Weights of a small transformer language model.
Size: 14 layers, 4 heads of 32 (2 for keys and values), 2.84M parameters.
Each number is 128 + 24 x the weight over its row's rms, rounded and kept within 0 to 255. Layers, rows and columns count from 0. The size above them is the row's rms in percent of the matrix's.

# layer 5 attention output (transposed), 128x128, rms 0.137, rows 70-95,101-127, columns 0-63
size [ 98  93 102 102 112  96  98  91 104  98 115  95 103 103 103 103 114 111 102  92 105  93  97 106 106  96 106 104  88 109 105 106 106 105 104 101  91 107  97  96  98 103 103 118  99 102  93  98 107  91 106 113 107]
[[133 127 132 115 125 176  67 151 171 154 142 137 147  86 161 129 131 150 187 118 121 140  86 185 100 177 110 139 129  72 108 136 149 147 153 128 127 123 109 165 168 106 115  94 127 123 125 137 112 164 146 137 142 123 125 111 124 117 109 139 140 138 126 141]
 [111 122  84 130 144 133 159 162 169 105 183 131 174 155 126 162 174 149 109 137 135 140 137 123 140 152 132  87  75 131 131 121 107 151 121 131 166  99 123 111 149 144 177 132 171 135 149 124 135 115 119 124 101 141 155 115 119 141 130 128 151 144 130  80]
 [119 116 107 110 107 143 170 104 109 155 197 153 177 113 128 135 131 155  96 133 116 126  76 164  94  97  86 107 136  96 118 141 137 158  79 138 116 105 149 158 169 120 166 108  82 137 126 155 174  94 142 107 143 171  96 143 158 161 157 144 126 117 135 124]
 [122  96 131 133 158 134 104 124 114 166 202 106  96 143 108 121 116 106 106 119  76 128 127 105 136 135 108 147 126 121 139 122 124 114  96 123 142 120 127 156 162 123 138 109 151 163  69 132  99 150 117 105 130 181 141 142 177 129 117 144 110  87 132 133]
 [160 113 162 102 113 161 160 139 148 135 124 119 132 160  79 130 111 104  79 124 130 141  98 114 104 102 114 173 121 122 142 147 114 173 156 157 144 132 138 151 115 121 114 146 129 123 140 131 115  97 136 121 151  89 127 115 101 136  98  92 106  89 110 109]
 [111 117 142 152 127 169  91 142 114 144 121 140 161 114 113 109 164  90 128 125 152 125 127 144 103  78  86 171 131 156 141 145 138 106 115 143  65 130 126  90  67 123 106  99 139  99 133 140 120 132 108 114 132 114 169 127 134 127 141 116 124 138 133 170]
 [117 123 149 120 101 154 145 101 106 150 124 148 134 124  83 194 122 142 171 128 133  83 140 120  97 106  90 153 112 131 155 142 162  86 142 123 118 195  98 110 141 131 129 100 132 135 138 154 117 132  89 105 154  81  80  98 118 140 137 104 127  94 150 167]
 [114 162 154 133 117 156 118 156  72 119 162 105 147 166 144 135 114 128 133 129 137 135 109 102  47 111 150 133 127 105 112 123 126 113  96 136 117 105 138 132 137 167 125 171 157 130 124 131 171 145 106 151 181 130  92 139 125 137  90 124 125 130 152 145]
 [137 156  96 140 129 128 155 127 145 122 109 173 101 135 110 109 142 109 111 114 131 114 118 101 130  94  89 171 154 111 106  82  93 129 110  95 107 136 112 123  86 108 114 137 148 120 156 132 128 141 124 171 146 131 111 125 104 168 127  98 136 113 110 139]
 [104 132 124  85 143 129  85 172 143 140  92 158 111 106 127 144 103 131 137 101 131 100 142 129 129 101 106 158 149 152 213 151 148 121 147 128  72 151 100  85 139 150 114 123 112 128 129 167 158 159 133 182 138 114 169 141 110 121 135 170 151 151 122 128]
 [ 97 117 108 145 141 140  97  92 133 143 174 127 113 131 126 154 129 135 181 127 120 144 128 142  75 143 160  94 118 168 157 105 146 138 167 116 118 137 125 152 117 124 132 137 143 191 118 179 119 130 114 142 154 178 139 163 131 130 124 128 172 149 151 172]
 [119 149 134 137 105 149 118 128 146 124 147  98 118 129 161 144  98 129 129 144 145 163 112 132 146 170 115 138 162 117 135 168 112 138 170 147 118 136 148 137 141 115  99 119 115 149 181 137 137 124 156 136 167 135 173 106 103 102 123 146 153 115 125 135]
 [113 119 151 118 108  87  95 107  88 145 104 125 151 184  81 112 117 163 164 122 146 109 115 136 111 121 140 139 138 184 157 141  85  84 119 132  99 112 101 172 126 154 145 134 121 110 125 120 160  93 147 162 119  98 144 109  88 151 110 153 141 118 150 147]
 [158 115 135 138 127 102 119 146 170  96 122 137 166 103 129  97 147 133  99 175 141  78 138 115 132 116 123  95 101 152 124  71 179 146 123 117  88 104 123 136 104 117 137 116 112 176 121 134 107 124 118  97  90 189 162 130 122 138 120 113 128 130 105 132]
 [134 106  97 136 128 147 143 150 130 149 143  86 132 142  99 106 129 174 167 153 126 196 150 139 114 147  90 142 112 124 119 120  93 130 114 116 158  98 124 128 145 170 130 165 122 163 122 125 141 138  98 139 148 147 130 127 113 160 160 157 114 144 153 144]
 [163 145 159 163 151 131 182 155 125 104 123 136 129  87 129 165 131 102 157 143 133 150 143 145 133 146 162 105 150 136 152 146 148 107 122 135 122 149 147 111 142 119 115  71 110 113 114 153 125 140 175 170 140 140  80 122 149 159 126  99 123  98 147 136]
 [167 152 137 168 144 146 135 131 170 116 113 152 128 166 143 150 116 134  77 111 142 146 150 100 110 127 141 119 137 133 126 116  88 145 202 123 106 108 108 173 126 104 136 116  82  92 155 155 115 135 121 113 100 134 106 105 112 136 139 119  77 100 190 131]
 [149 136 119 121 117 145 107 138 125 142 113 151  90 113 114 108 123 156 124  82 117  99  89 111 130 136  95  70 153 113 124 139 159 183 125 149  85 139 148 116 101 140  91 134 128 129 130 150 134 126 139 136 115 107 128  92 127 158 131 170 131 135  88 175]
 [116  87  99 142 100 147 115 156 144 146 126 143 135 133 125  91 117 112 167 142 140  81 145 110 135 121 147 125 160 121 111 174 120 132 120 149 127 121 109 164 144 121 122 119 115  79 183 151 136 136 138 178 171  96 147 141 127 137 187  87 120 128 105 165]
 [180 118  70 128 156 161 164 122 196 167 139 103 121 125 125 141 137 109 154  92 137 160 111 130 153 145 138  84 149 100 111 148 124 154 140 121  87 119 104 159 115 133 139 134  87 140 146 129 149 160 106 147  98 137 141 129 142 145  95 111 117  93 121 124]
 [122 122 121 128  86 109 145 147  97 113 141  82  89 129 148 124 109 120 165  99  99 149 135 148 109 159  85 157 150 128 128 110 100 119 125 160  71 122 148  95 127 118 171 115 106 120 117  82 102 129 141 103 114 121 140 128  96 101 134  92 131 150 113  75]
 [154 113 156 136 160 134 141 153 152 111 138 128 116 107 153  87 113 150  92  87 129 112 130 124 180 160 142  95 146 135 129 109 104 149 115  94 165 148 153 171  95 143 127  87 150 154 122 148 132 134  92 121 191 143 111 113 134 161 137 124 125 177 144 117]
 [177 141 105  77 147 166 168  93 110 133 159 119 130 111 113  84 112 111 136 146 100 133 109 134 186 117 108 153 122 135 121 113 138  96 159 129 143 139  97 125 153 139  98 141 172 148 111 142 105 110 123 129 148 132  78  99 123 138 167  88 105 155 123 149]
 [146  96 132 130 169 147 117 144 101 134 197 143 143 113 125 134 107 156 124 124 105 149  84  96 160 134 125 105  87  98 100 157 129 129 101  56 152 104 139 126 173 130 172 153 153 160  80 126 131 124 120 126 155 130 133 170 128  95  98 114 134 127 123 115]
 [155 141 115 142 124 144 124 109 145 132 104 145  87 123 129 137 141 109 144 109 144 100 146 130 137 142 119 158  79 141 115 136 108 181  84  99 137 125 129 112 155 192 115 101 105 146  83 136 123 154 156 164 118 162 142 130 138 116 168 116  86 141  87  92]
 [156 102 122 118 137 150 127 135 139 120 157 110 164 145  94 133 142 177  84 130 142 134  52 152 153 128 117 138 130 119 106 116 105 141 179 107 105 148 127 123  94 117 151 131  95 147 104  93 102 130 136  97 160 119 105 153  97 156 154  85 171  93 177 124]
 [107 181 145 164 166 118 141 111  68  94 127 112  92 138 110 111 136 166 117 135 104 155 133 127 143 176 116 161 177 165 142 113 132 110  92 130 138 142 171 106 133 120 135 126 148 152 159  98 139  98 106 174 133 121 142  84 146 119 109 117 110 141  95 122]
 [157 122 102 132 123  88 174 113 116 152  95 127  80 163 100  79 143 115 103 117 161 124 124 126 186  95 149 143 128 123 111 166 106 124 134 112 141 111 135  83 103 171 141 152 104 134 120 115 118 102 107 155 114 100 125 107 117 154 130 133 113 144 147 110]
 [127  86 153 111 157 113 121 100 121 168 115 130 101 140 185 113 147 116 132 123 125 151 116 131 123 132 141 125 161 140 128 160 144 132 120 102 141 135 151 141 130  99 155 152  88 121 148 125 124 138 101 105 160 114 137 176 198 147 122 108 155 115 129 162]
 [137 139 176 153 137 134 114 138 156 100  77 108  87 138 159 156 115 111 152 117 101 146 150  73 118 119 182 125 144 140 109 133 129  77 131 115 123 149 135 115  79 132 105 121 141 114 123  84 140 140 147  94  93 102  96 127  93 137  91 142 107  88 134 107]
 [121 141 150 105 146 117 162 139 122 130  90 154 146 124 110 117 142 151 141 161 159 116  78 117 100 129 149  85 146 148 140 130 111 141 123 119 124 140 105 146  97 124 125 110 161  99 178 129 141 149 129 161 199 113 157 113  87  90 108  96 108 140 139 161]
 [ 99 154  78 150 121 125 136 125  79 130 156 157  98 127 182 151 140 148 134 117 116  68 145 132 135 147 146 118 138 111 123 110 113 132  90 102  76 131 153  84 144 129 168 141 147 144  83 149 160 147 147 172 131 159  93 122 145 105 176 150 165 202 124 147]
 [127 155  93 112 141  91 187 110 164  94 156 106 109 129 128 149 108 117 137 128 138 110 134  96 174 136 113 104 136 108 155 149 118 118 123 153 151 125 141 142 159 116 113 126 126 159 117 111  87 131 139 158 124 110 119 104  68 159 109 139 153 101 169 121]
 [149 132 145 121 136  72 113 132 148 185 112  85 137 118 167 139 139 111 106 132 103 151 127 143 139 155 191 130 137 104 126  89 113 120 101 149 138 111 119 143 128 131 109 138 119 140 148  95 161 126 128 144 137 179 131 126 116 131 130 154 123 109 138 112]
 [140  98  60 165 130  75 120 108 128 147 122 101  99 131 141 124 121 118 111 120 116 148  95 139 165 144  80 126 135 179 132 158 103 134 125 146 167 143 165 120 100 116 125 125 132 130 104 124 123 109 115 133  72 127 134 116 148 128 136 100 115  96 102  90]
 [102 105 124 112 107 124  85 116 103 149 119  98 149 137 140 154  83 128 130 138  82 111 124 143 140 157 155 134 133 105 141 157 148 137 140 119 182 152 170 131 162 169 141 137 132 121 141 110 129 101 110 117  79  93 118 131  92 124 137 172 104 116 153 127]
 [181 127 160 121 119 124 122 112 116 172 131 124 164 140 106 154 148 112  97 116 147 150 149 114 120 171 150 126 136 107 113 101 158 137 115 123 174 176 119 153 137 116 163 123 179 115 104 125 122 119 166  85 176 163 107 100 154 133 101  87 133 116 136 130]
 [115 145 136 122 123 106 166 154 147 149 111 120 154 107 114 136 135 125  90 133 121 136 154 126 166 134 107 131 155  99 143  98  69 120  78 125 164 131 125 138 133 114 143  95 118 109 143  72 162 145 145  88 124  92 121  91 150 116 143 111 120 138 105  70]
 [117 127 166 109 121 142 127 134 150 114  82 135 167 120 109 156 111 149 159 107 114  98 145 146 123  98 139 111  82 119 132 107 142 123 113 125 104 139  70 138 123 148 146 158 133 107  60 119 129 137 113 109 114 158 105 143 150 135 123 104 122 143 130 120]
 [132 119 117 105 113 153 163 153 128 152 124 142  94 123 148 146 157 149  95 118 125  89 146 140 152 145 175  99  96 128 115 155 171 131 120 138 161 127 116  79 126  67 118 116 103 113 116 130  95 177 164  97  99 138 105 141 153 128 127 132  93 142 118 124]
 [133 161 145  99 112 113 133 117 104 131 116 107 116 157  86 109 111 149 115 131  89 147  98 117 104 156 117 163 139 118  72 148  82 108 133 132 177 125 137  98 152 143 111 132 135 103 114  99 136 128 135 162 124  80 118 113 144 146 139 146  96 133 163  84]
 [146 188  94  92 142 107 113 128  88 119 121 173 118 155 135 119 120 118 134 122 152  85  97 120 145 105 154 141 132 125  87 160 130 151 150 110  95 142 138 146 105 135 130 122 154 121 134 137 104 127 160 154  93 144 138 148 137 111 116  77 137 108 119 126]
 [150 144 119 123 122 201 104 100 131 149 133 115 104 162 133 113 145 153  98 127 138  95 154 125 165 158 127 147 137 116  84 122 155 129  78 136 152 140 118 189 147 168  82 185 144 126 145 114 102 123 119 125 119 106 143 128 102 136 154 124  87 133 102 116]
 [ 96  93 132 105 138  89 115 115 106 153 138 104 161 105 123 129 119 105 194 146 146 137  77 151 135 101 126 133 137 142 130 114 151 129  78 120 127 136 155 127 116 173 112 102 167 148  75 127 167 133  95 140 125 158 172 147 151 132 128 131 140 130  96 135]
 [121 141 153 106 136 142  98 122  88 144 115  78 169 103 176 153 119 141 105 157 107 150 183 149 141 121 124 158 121 127  75 118  96 109 146 126 114 108 104 141 118  95 138 121 107 149 133  80 101 120 100 104 156 155 153 141 108 146  75 138 135 134 132 110]
 [137 117 150 146 164 106 150 128 140 161 124 125  97 108 122 130  77 132 124 139 156 135 113 131 135 102 134 146  91 118 168 106 143 131 132 112 105 156  97 130  99 125 139 146 172 106  87 102 168 106 110 101 123 121 113 111  97 123 107 142 141  81 123 103]
 [141 124 136 141 145 128  93 127  79 119 104 141 167 139  97 128 147 120 137 170 107  96 143 132 153 130 140 113 129 119 148 100  98 136 115  86 175 132 149  93 142 140 115  85 135 168 117 143 107 108 151 101 134 112  83 161  73 109 120 146 157 126 118 148]
 [160 106 118 145 177 150 117 145 156 167 104 153 142 160 103  99 115 131  89 162 128 139  70  94  97 138 119  90 131 120 107 132 116 125 154 145 169  95 132 130 125 141 103 112 129 152 143 149 114 108 108 110 142 131  92 157 151 143  91 159 127  71 146 179]
 [149 159 115  80  90 139  97  79 116 146 144 100 144 163  93 150 150  98 143 135  95 142 112 139  96 113 112 166 116 147 135 154 150 117 158 146  99 143 101 122 158 121 176  99 102 110 138 157 125 126 137 121 120 146 156 105 156 101 112 148 102 110 140 168]
 [131  65 133 174 149 121 126 124 154 136 148 118 141 117 160 156 141 142 150 101 156 116 146 112 125 132 133 123 123 101 131 151 156 153 141  93 128 127 158 136 146 107 163 114 110 128 134 119 156 113 130 107 126 111 190 150 181 126 115 174 130 131 161 113]
 [136 141  93 108 118 133 141 132 128 110 106 131 120 115 147 150 110 108 124 153 118 144 170 125 137 148  91 136 162 151 131 102 107 150 140 157 137 172 104 134 131 123  77 143 133 152 207 144 140  89 102 116 103 130  93 156 141 133 155 175  93  99 115 125]
 [101 130 142 151  69 103 110  95 111 145 158 124 153 157 144 120 120 173  62 116  87 147 133 155 139 136 179  84 175 148 157 116 104 127 162 141  86 122 162 115 132 111  96 151 137 134 172 121 117 114 143  84 160 124 128 146 145 113 117 107 131 150 125 110]
 [102 126  89 158 128 117 123  72 115 144 160 177 115 112 124 128 117 107 140 138 187 137 130 122 151  95 156 135 118 154 132 135 177  62 131 114 178 106  83 109 169 119 128 147 161 133 155 121 130 141 107 160 123 133 160 119 170  92 148 134 125 132 117 141]]
# layer 5 attention value, 64x128, rms 0.139, rows 38-63, columns 0-63
size [100  85 117 100 113 107 100  97 100  84 105  98  93 106 102 105 126 102  98  94  99  99  90 109 113  99]
[[100 114 133 131 116 105 152 108 136 141 174 156 140 185 117 190 120 154 120 111 141 123 114  79 128 120 116  99 143 121 152  78  98  96 132 119 140 155 132 134 108  99 119  98 117  98 149 140 179 156  89 135 135 113 135 128 141 111 138 110 118 109  96 160]
 [123 155 167 156  60 132  94 157 112 128 110 174 133 125  61 100  93 117 143 137 122 116 151  90 138 121 144 160 147 141 138 122 136 114 147 177  89 147 178 114 136  96 113 133  69 105 109 182 141 124 110 160 126 105  93 105  99 119 149 127 124 137 124 145]
 [126 143 136 125 151 116  87  91 131 108  56  90 148 130  97 154 146  73 130 130 128 130 143 115 157 150 142 142 137 137 180 184 105  99 170 143 133 110 108 100 177 123 112  87 160 107 138 129  57 117 114 182 159 142 131 111 147 104 124 130 151 159  98 138]
 [158 147 145 131  76 105 134 146 147 134  95 156 162 115  91 123 132 117 126  96 115 126 125  81 118  72 175 141 130 123 152  97 117  98 128 139 142 156 102  87 114 138 143 133 139 114 126 124 168  87 136 164 105 119  83 161 123 134 140 112 108 120 102 128]
 [ 82 147 132 156 173 124 123 132 106 132 113 112 133 142 127  93 140 140 112 149 121 138 149 140 133 123  87  70  99 126 132 117 145 127  61 120  57 152 124 129 136 165 190 113 145 171 144 128 127 131 126 159  94 148 129 132 134  89 112 113 115 145 166 137]
 [127 120 106 133 141 117 162 160 157 108 140  83  98 118 180 134 120 212  92 132 159 108 145 130 106 165 116  68 127 115  91 121  89 165 165  94 167 126 138 139 178  79 131 130 117 138 120  76 138 129  97 149 150 176 124 109 102 132 136 120 144 127 146 114]
 [104 113 104 143 115 118 150 170 119  87 152 118 149 112 166 105 132  97 149 101 120 154 107 107 160 122 156 135 144 166 131 142  68 104 139  85 126 124 105 105 162  94  93  92 118 108 151 110 154 162 105 130 118 142 107 167 119 118 137 129 138 143 115 156]
 [ 89 100 124 120 132 136 121 150 156 155 117 138 102 129 100 128 158 166 146 118 147 149 137 138 130 145 109 146 111 126 121 101 119 159 135 148 160 137 104 124 169 123 169  85 123  87 167 120  77 118 118  87 120  91 110  78 181 138 154 108 115  91 148 116]
 [130 162 115  89 125 161 123 175 137  88 174 119 119 146 148 126 125 112 147 125 158 109 146 153  66 126 122 120  91 120 108 147 113 114 144 110 107 118 122 130 172 125 117 129 123 117 120 117 102 119 136  98 149 150 138 139 159 110 137 133 129 150 124 129]
 [102 146 134 141 113 117 139  65 120 136 137 135 188 125 146  92 115 149 126 117 109 121 100  94 117 124 129 128  61 188  55 129 124 153 142 120 137 112 168 129 111 107 137  98 104 132  85 113 113 136 164 130 104  83  99  89 154 134 129  96  98 159 115  80]
 [138 126 134  94  78  93 138 145 182  90  92 142 118 165 166 136 117 139 107 104 117 126 104  78 179 107 150 127 119 126  65 156 155 143 143 161 176 144 111 124 120 133 133 106  79  72 113  98 119 144 127 105 109  79 130  99 115 136 131 153 129 145 157 130]
 [149 116 143  85  93 122 147 137  71 145 120 151 145 127 146 113 111 115 123 162  87  95 134 103 140 135 124 136 127 182 105  81 173 116 112  59 135 108 136  96  87 120 122 141 160 124  81 126 124 127 117 143 102 144 123 129 157 143  72 109 128 148 157 115]
 [ 88 131 139 149 166 121 120 116 135 104 144 162 143 129 143 117 127  94  87  92  79 117  93  77 116 141 143 135 114 127  96 125 146 161 149 139 133 161 128 100 124 134 100 116 130 135 128 131 108 145  99 122 123 125 109 158 124  92 178 101 126 122 129 176]
 [108 122 133 122 142 147 103 124  80 140 126 112 126 143 147 173 105 111 150  73 130 162 134 132 155 120 115 155 116 147 109 151  85  99 132 138 133 151 104 167 124 108 115 168 135 112 116 132 126  95 147 103 135 109 139 122 175 135 119 185 121 126 127 140]
 [159 111 164 141 154 169 145 110  93 123 148 140 111 119 140 122 125 120  84 150 123 125  92 146 154 131 114 129 128 127 154 101  98 118 152 138 106 158 105  71 124 131 136  85 143 140 100 141 131  81 129 155 140 112 134 133 126 109 101  95 134 142 117 169]
 [ 72 137 140  83 114  79 108 130  98 163 135 138 129 133 164 116 119 174 140 119 143 127 128 133 119 148 113 127 113 146 130 165 143 139 156 165 126 128 126 115 107 161 148 121 118 138 132 138 104 119 100  92 122 133 196 144 135 145 152 158 103 149 120 144]
 [124 147 107 136 112 147 124 147  78 105 136  92 108 102 150 153 131 136 151 120 131 173 120 155 116 139 106 121 131 136 123  92 128 102 115  94 100 142 120  95 116 117 107 158 112 131 140 125 160 137 121 142 124 115 104 163 135 148 100  63 136 127 125 148]
 [111 143 106  85 131 121 131 106 150  64 170 169 144  93 108 148 109  75 127 129 125 134 110 125 163 141 152 130 159 113 123 114 160 111 148 112 109 100 127 147 145 122 123 114 106 149  93  72 113 158 152  76 112 141 164 139 115 117 133  81 188 135 137 119]
 [130 147 118  90 156 143 100 103 127 132  82 114 104 123 149 134 132 101 159 166  78 157 165 177 179 152 118 107  92 125 140  96 117 120 146 119 151 156 104 141 137 131 139  91 143 124 112 119 101 142 120 102 121 161 155 143 118 152  91 133 102 109 140 110]
 [117 112 139 167 145 122 121 121 145 111 132 123 112  89 146 115 122 123  73 121 157 131  90 127 109 102 116 107 124 139 113 103 131 157 106 138 128 124 119 131 166  91  86 113 185  97 101  90 134 116 132 108 152 141 129 135 134 139 117 150 164 165 151 112]
 [160 150 150 157 151 125 118 134 150 161 139 124 129 156  69 128 130 164 117  91 171 142 124 138 145 122 123 118 127 126 135 115 102 125 100  95 213 117 101 129 168 158 109 104 162 106 126 182 122 124 119 129 163 137 136 110 111 148  94 119 118 156 135 153]
 [143 136 111 117 155 124 134 133 141 126 128 148 129 147  95 158 101 149 124 158 116 143 120 131  80 155 158 120 120 133 117 160 112 144 116 117  97 132 108 115 166 176 118 131 145 158  58 128 128 122 106 136  96 128  99 138 116 122 119 112 113  89 133 124]
 [158 171 123 119 142  96  63 123 175 142 118  98 116 106 119 126 117 165 100 120 160 138 118 117  85 141 120 116 116 136 141 126 108 158  85 143 153  85 144 102 170 115 114 110  87 149 154  88  98 161 108 117 136 135 141 124  68 112 145 144 125  91 118 111]
 [102  80 187 119 135  97 140 153 161 127  95 125 107 156  83 145 160 110 143 119 170 110 122 153 112 128 163 140 129 167 142 155 126 133 118 156 122 146 131 112  86 136 129 140 124  76 147  78 134 132 152 138 168 171  95  98  83 134 117 160 136 146 103 129]
 [131 136 121 149 140 155 110 142 160 143 132  81 141 140  80 117 114 113  88 113 134 127 104 128 100  87 157 108 165  84 122 117 139  89 125 145 128 115 114 107 105 160 177  90 126 142 143 152 177 142 120  83 115 107 146  98 146 119 111 141 144 119 166 138]
 [135 135 152 134 149  87 108 105 137 111 158 136 123 144 135  77 119 126 150 110 101 167 166 123  79 148 146 132 121 155 130 119 168 111  89 144 109 128 139  92 130 107 127 165 126 151 125 153 170 130  99 163  92 188 116 104 161 109 125 156 135 171 131 143]]
# layer 5 MLP up, 512x128, rms 0.163, rows 0-12, columns 0-63
size [108  95 112 106 108  97 105 105  95 106  94  78  94]
[[126  99 162 113 113 118 119 137  87 142 155  88 145 103 126 161 117 137  76 155 102 129 164 137 135  81 129  92 124 122 122 104  99 159 116 131 144  99 152 100 107 146 100 111 105 120 139 133  83 133 138 124 150 142 125 108 135  98 135 119 174 120 127 152]
 [143 137 122 129 168 114 106 130 109  77 139 132 146  80 160 110 123  81 147 148 117 120 116 151 161 109 174 107 136  76 109 124 178 117 108 101 145 127 152  90 133  93 114 121 107 119 190 110 154 135 136 165 150 171 155 146 151  95 112  60 125  94 113 111]
 [120 145 123 148 126 126  83 121  86 136 104 129 138 149  88 134 145 145 133 113 129 145 122 122 104 125 132 138 116 149 106 124 137 114 177 136 165 123 140 118 114 120 126 103 158 107  87 142 116  96 114 108 109 167 152 161 165 116 100 152 155 124 117  90]
 [133 124 150 127  85  94  93 141 107 153  95 141 115 142 117  90 135 151 116 147 145 114 152 112 138 114 109 173 125 162 142 104 136 114 149 151  89  79 138 120  68 111 166 109 100 132 114 171 134 144 116 135  86 119 115 108 130 143 145 134 137 146  96 101]
 [ 93 152 136 102 126 124 148 140  97 111 123 167 106 103  87 161 149 202 127 107 133 107 134 103 111  73 165 135 130 137 109 131 147 132 126 131 197 103 130  92 140 149 104 123 153 131 165 150  90 200 108 142 125 118 134 149 152 155 139 102 112 126 157 123]
 [143 143 118 151 157 158  66 130  98 138 107 160 120 127 152 116 108 120 114 149 132 134 139 140 145 100 123 114 168 144 141 123 133 131  91 161 140 145 110 169  98 111 106 133  98 108 110 106 154 116 147 165 129 106 178 137 128 100  94 127  81 129 121 144]
 [131 126 137 118  95 128 127 103 135 135 166 103 127 154 141 120 143  89 153 147 168 150 139 172 156 109  79 116 131 148 125 131 113 111 154 114 142 107 101 150 160 138 133 138 136  95  89 142 141 123 150 175 108  69  90 119 102 147 152 175 152 125 116 135]
 [169 117 121 118 121  91 134 104 106  91 141 122 142  71 184 133 114 140 147 159 127 160 132 152 148 127 101  96 156  94 103 140 125 115 110 151  87 164 130 107 129 111 142  77 118 132 164 157  97 117 148 144 113 156 180 151 145 112 100 124 149 121 150 156]
 [128 138 128 143 140 148 177 107 112 111 170 100 121 119  85 196 155 151 112 114 136 125  80  97 128 114 154  87 123 130 118 132 137 137 138 164 111  97 182  95 124 118 129 160 138  89  83 123 151 125  74  80 111 122 132 103 115 139  99 118 112 139 168 156]
 [103 134 137 108 112 139  74 123 141 123 114 147 118 123  97 120 152  84 102 133 128 101 139 193 112 141 148 141 125 159  83 130  99 110  79 169 127 151 124 142 100 134 103 133 124 136 117 164 141 154 160 142 125 113 158 133 133 127  96  99  95 168  87 101]
 [164  85 129 146 138 156 141  93 153 129 147 141 161 136 150 139 134 109 148 130 125 124  79 116  92 167 165 140  80 119 108 136 131 131 113 134 130 166 123 132  78 130 156 129 101 116 135 150 106 137  88 153 136 118 160 133 129 157 132 100 150 149 101 139]
 [159 124 137 125 120 108 118 105  96 139  98 134 131 114  99 141  94 184 156 120 153 118  98 125 113  54 141 131 144 161 127  90 124 101 100 122 129 109 135 147  78 148 109 154  95  95 148 129 152 133 104 130 154 107  90  93 124  96 132 147 128 138 128 122]
 [105 205  80 131 103 103 118 132 153 118 130 135 104  98 130 116 122 139 130 101 171 103 120 143  85  90 158 147 139 120 158 154  99 128 149 129 161 109 161 113 161 109 114 110 152 107 142 135 177 138 104 163 145 114 157 114 109 123 125 143  80 112 169 136]]
# layer 5 MLP down (transposed), 512x128, rms 0.137, rows 0-12, columns 0-63
size [ 98 106 119 103 106  98 108 113 106  86 104  96 101]
[[ 94 119 106 141 156 142 145  88 168 143 105 133 133 130 143 169 112 125 185 108 145 138  93 119  91 131 135 122 141 137 130 126 144  97 129 124 129 165  63 137 159 130 167 140 142 153 106 121 129  93 122 121 123 121 128 162 122 156 106 147  86 112 123  93]
 [ 80 111 153 125  94 115 157 119 110 135 104 143 141 138 128 134 119 146 124 121 133 103 117  84  59 135  93 171 115 116 155 113  95 137 137 151  95 106 118 167 131 138 139 111 137 150 117 145 109 140 136  66 147 119 163 154 146 133 128 118 122 131 150 124]
 [118 122 115 112 156 138 134 152  88 129  86 150 139 107  83 103  87  99 131 101 158 168 174 192 143 117 139 135 150 131 151 126 133 110 118 132 133 117  98 135  87 140 159  91 123 125 155 159 118 136 144 132 126 147 127  70 179 160 111 120  94 123 108 106]
 [141 131 105 157 156 144 158 118 143 111 146  76 115 145 128 106 129  99  93 111 138 181 132 139 168 130 117 121 120 114 120 162 150 122  98  98 145 156 124 129 149 164 110 102 129 108 189 122 125 118 116 100 141 117 129 110 129 122 115  90 134 176 172 141]
 [166 127 116 135 126 154 110  90 141 139 162 139 162 137 142 123 139  65 144 160 126 142 158 167 146 147 101 132 117 122 106 102 123 149  97 126  90 187 158 157 111 153 104 145 113  87 136 129 168 104 140 100 139 112 100  92 122 119 130 140 133 111 129 119]
 [148 137 128 116 114  85 131 135 140 135 108 122 131 117 108 132 102 142 103 129  94 150 144 151 125 128 113  94 126 130 118 121 150  85 194 100 120 157  76 116 120 105 150 166 127  88 145 175 115 103 122 114 164 120 129 116 167 121 170 122 101 160 115 114]
 [123 120 107 150 154 115 160 157 130 128 110 138 119  99 109 112 139 124 130  48 102 135 135 111 128 109 163 140 111 165 120 141 133 109 122 141 119  90 184 153 139 132 166 136 106 128 145 142 149 158 152  98 118 154 135 168 148 149  96 131 120 144 151 110]
 [ 72 124 210 117 137 131 142 101 128 165 128  87 145 143 105 144 106 109 112  64 101 128  87 129 119 131 121 118 107 146 135 129 159  98 123 140 147 109 137 127 152 143 141 133 158 126 103 119 137 163  83 121 145 123 105 141 133 151 147 119 164  96 121  85]
 [ 75 108 102 166 140 143 104 114 169 155 107 134 129 165 139 105 107 122 114 111 100  87  94 110 105 137 141 107 106 158 129 154 151 101  89 158  85 120 132 148 146 120  89 160 116 110 108  79  86 138 126 142 124 168 152 102 111 149  95 156 132 111 124  71]
 [154 116 127 134 154 156 163 132 135 151 107  95 123 117 157 139 121 157 143 109 117 120 148  63 132  89 104 120 129 110 182 120  93 128 187  98 124 102 120 125 122 104 160 113 143 122 122 123 121  94 105 145 142 149 110 138  96 134 158 171 141  70 154 147]
 [131 118 174 138  99 107 127 125 119 172  78 138  70 132 115 135 124 122 138 149 144  91 163  89 128  56 151 108 134 106 126 135 146 119 155 106 129 126 128 128 107 108 157 145  81 109 137  84 186 150  68 134 121 110 101 150 128 124 103 125  96 117 141 132]
 [111 139 163  84 118 103  79 159 153 146 111  89 112 159 115  78 145 100 140 187 133 112 130 106 150 132 141 149 185 153 117 123 135 133 169 104 117 175 153 139 167 131 113 117 135 172 103 118  87 142 160 116 121 141 110  89 109 157 117 116 113 124 125 158]
 [125 136 143 155 148 134 182 148  77 112 160 113 127 138 106 142 147  81 115 100 116 150  96 131 167 151 106  71 141 148  66 139 163 177 147 123 100  93  85 145 129 128 137 112 130 136 107 127 122 176 133 132 117 139 127 139 111 132 129 119 145 158 157 149]]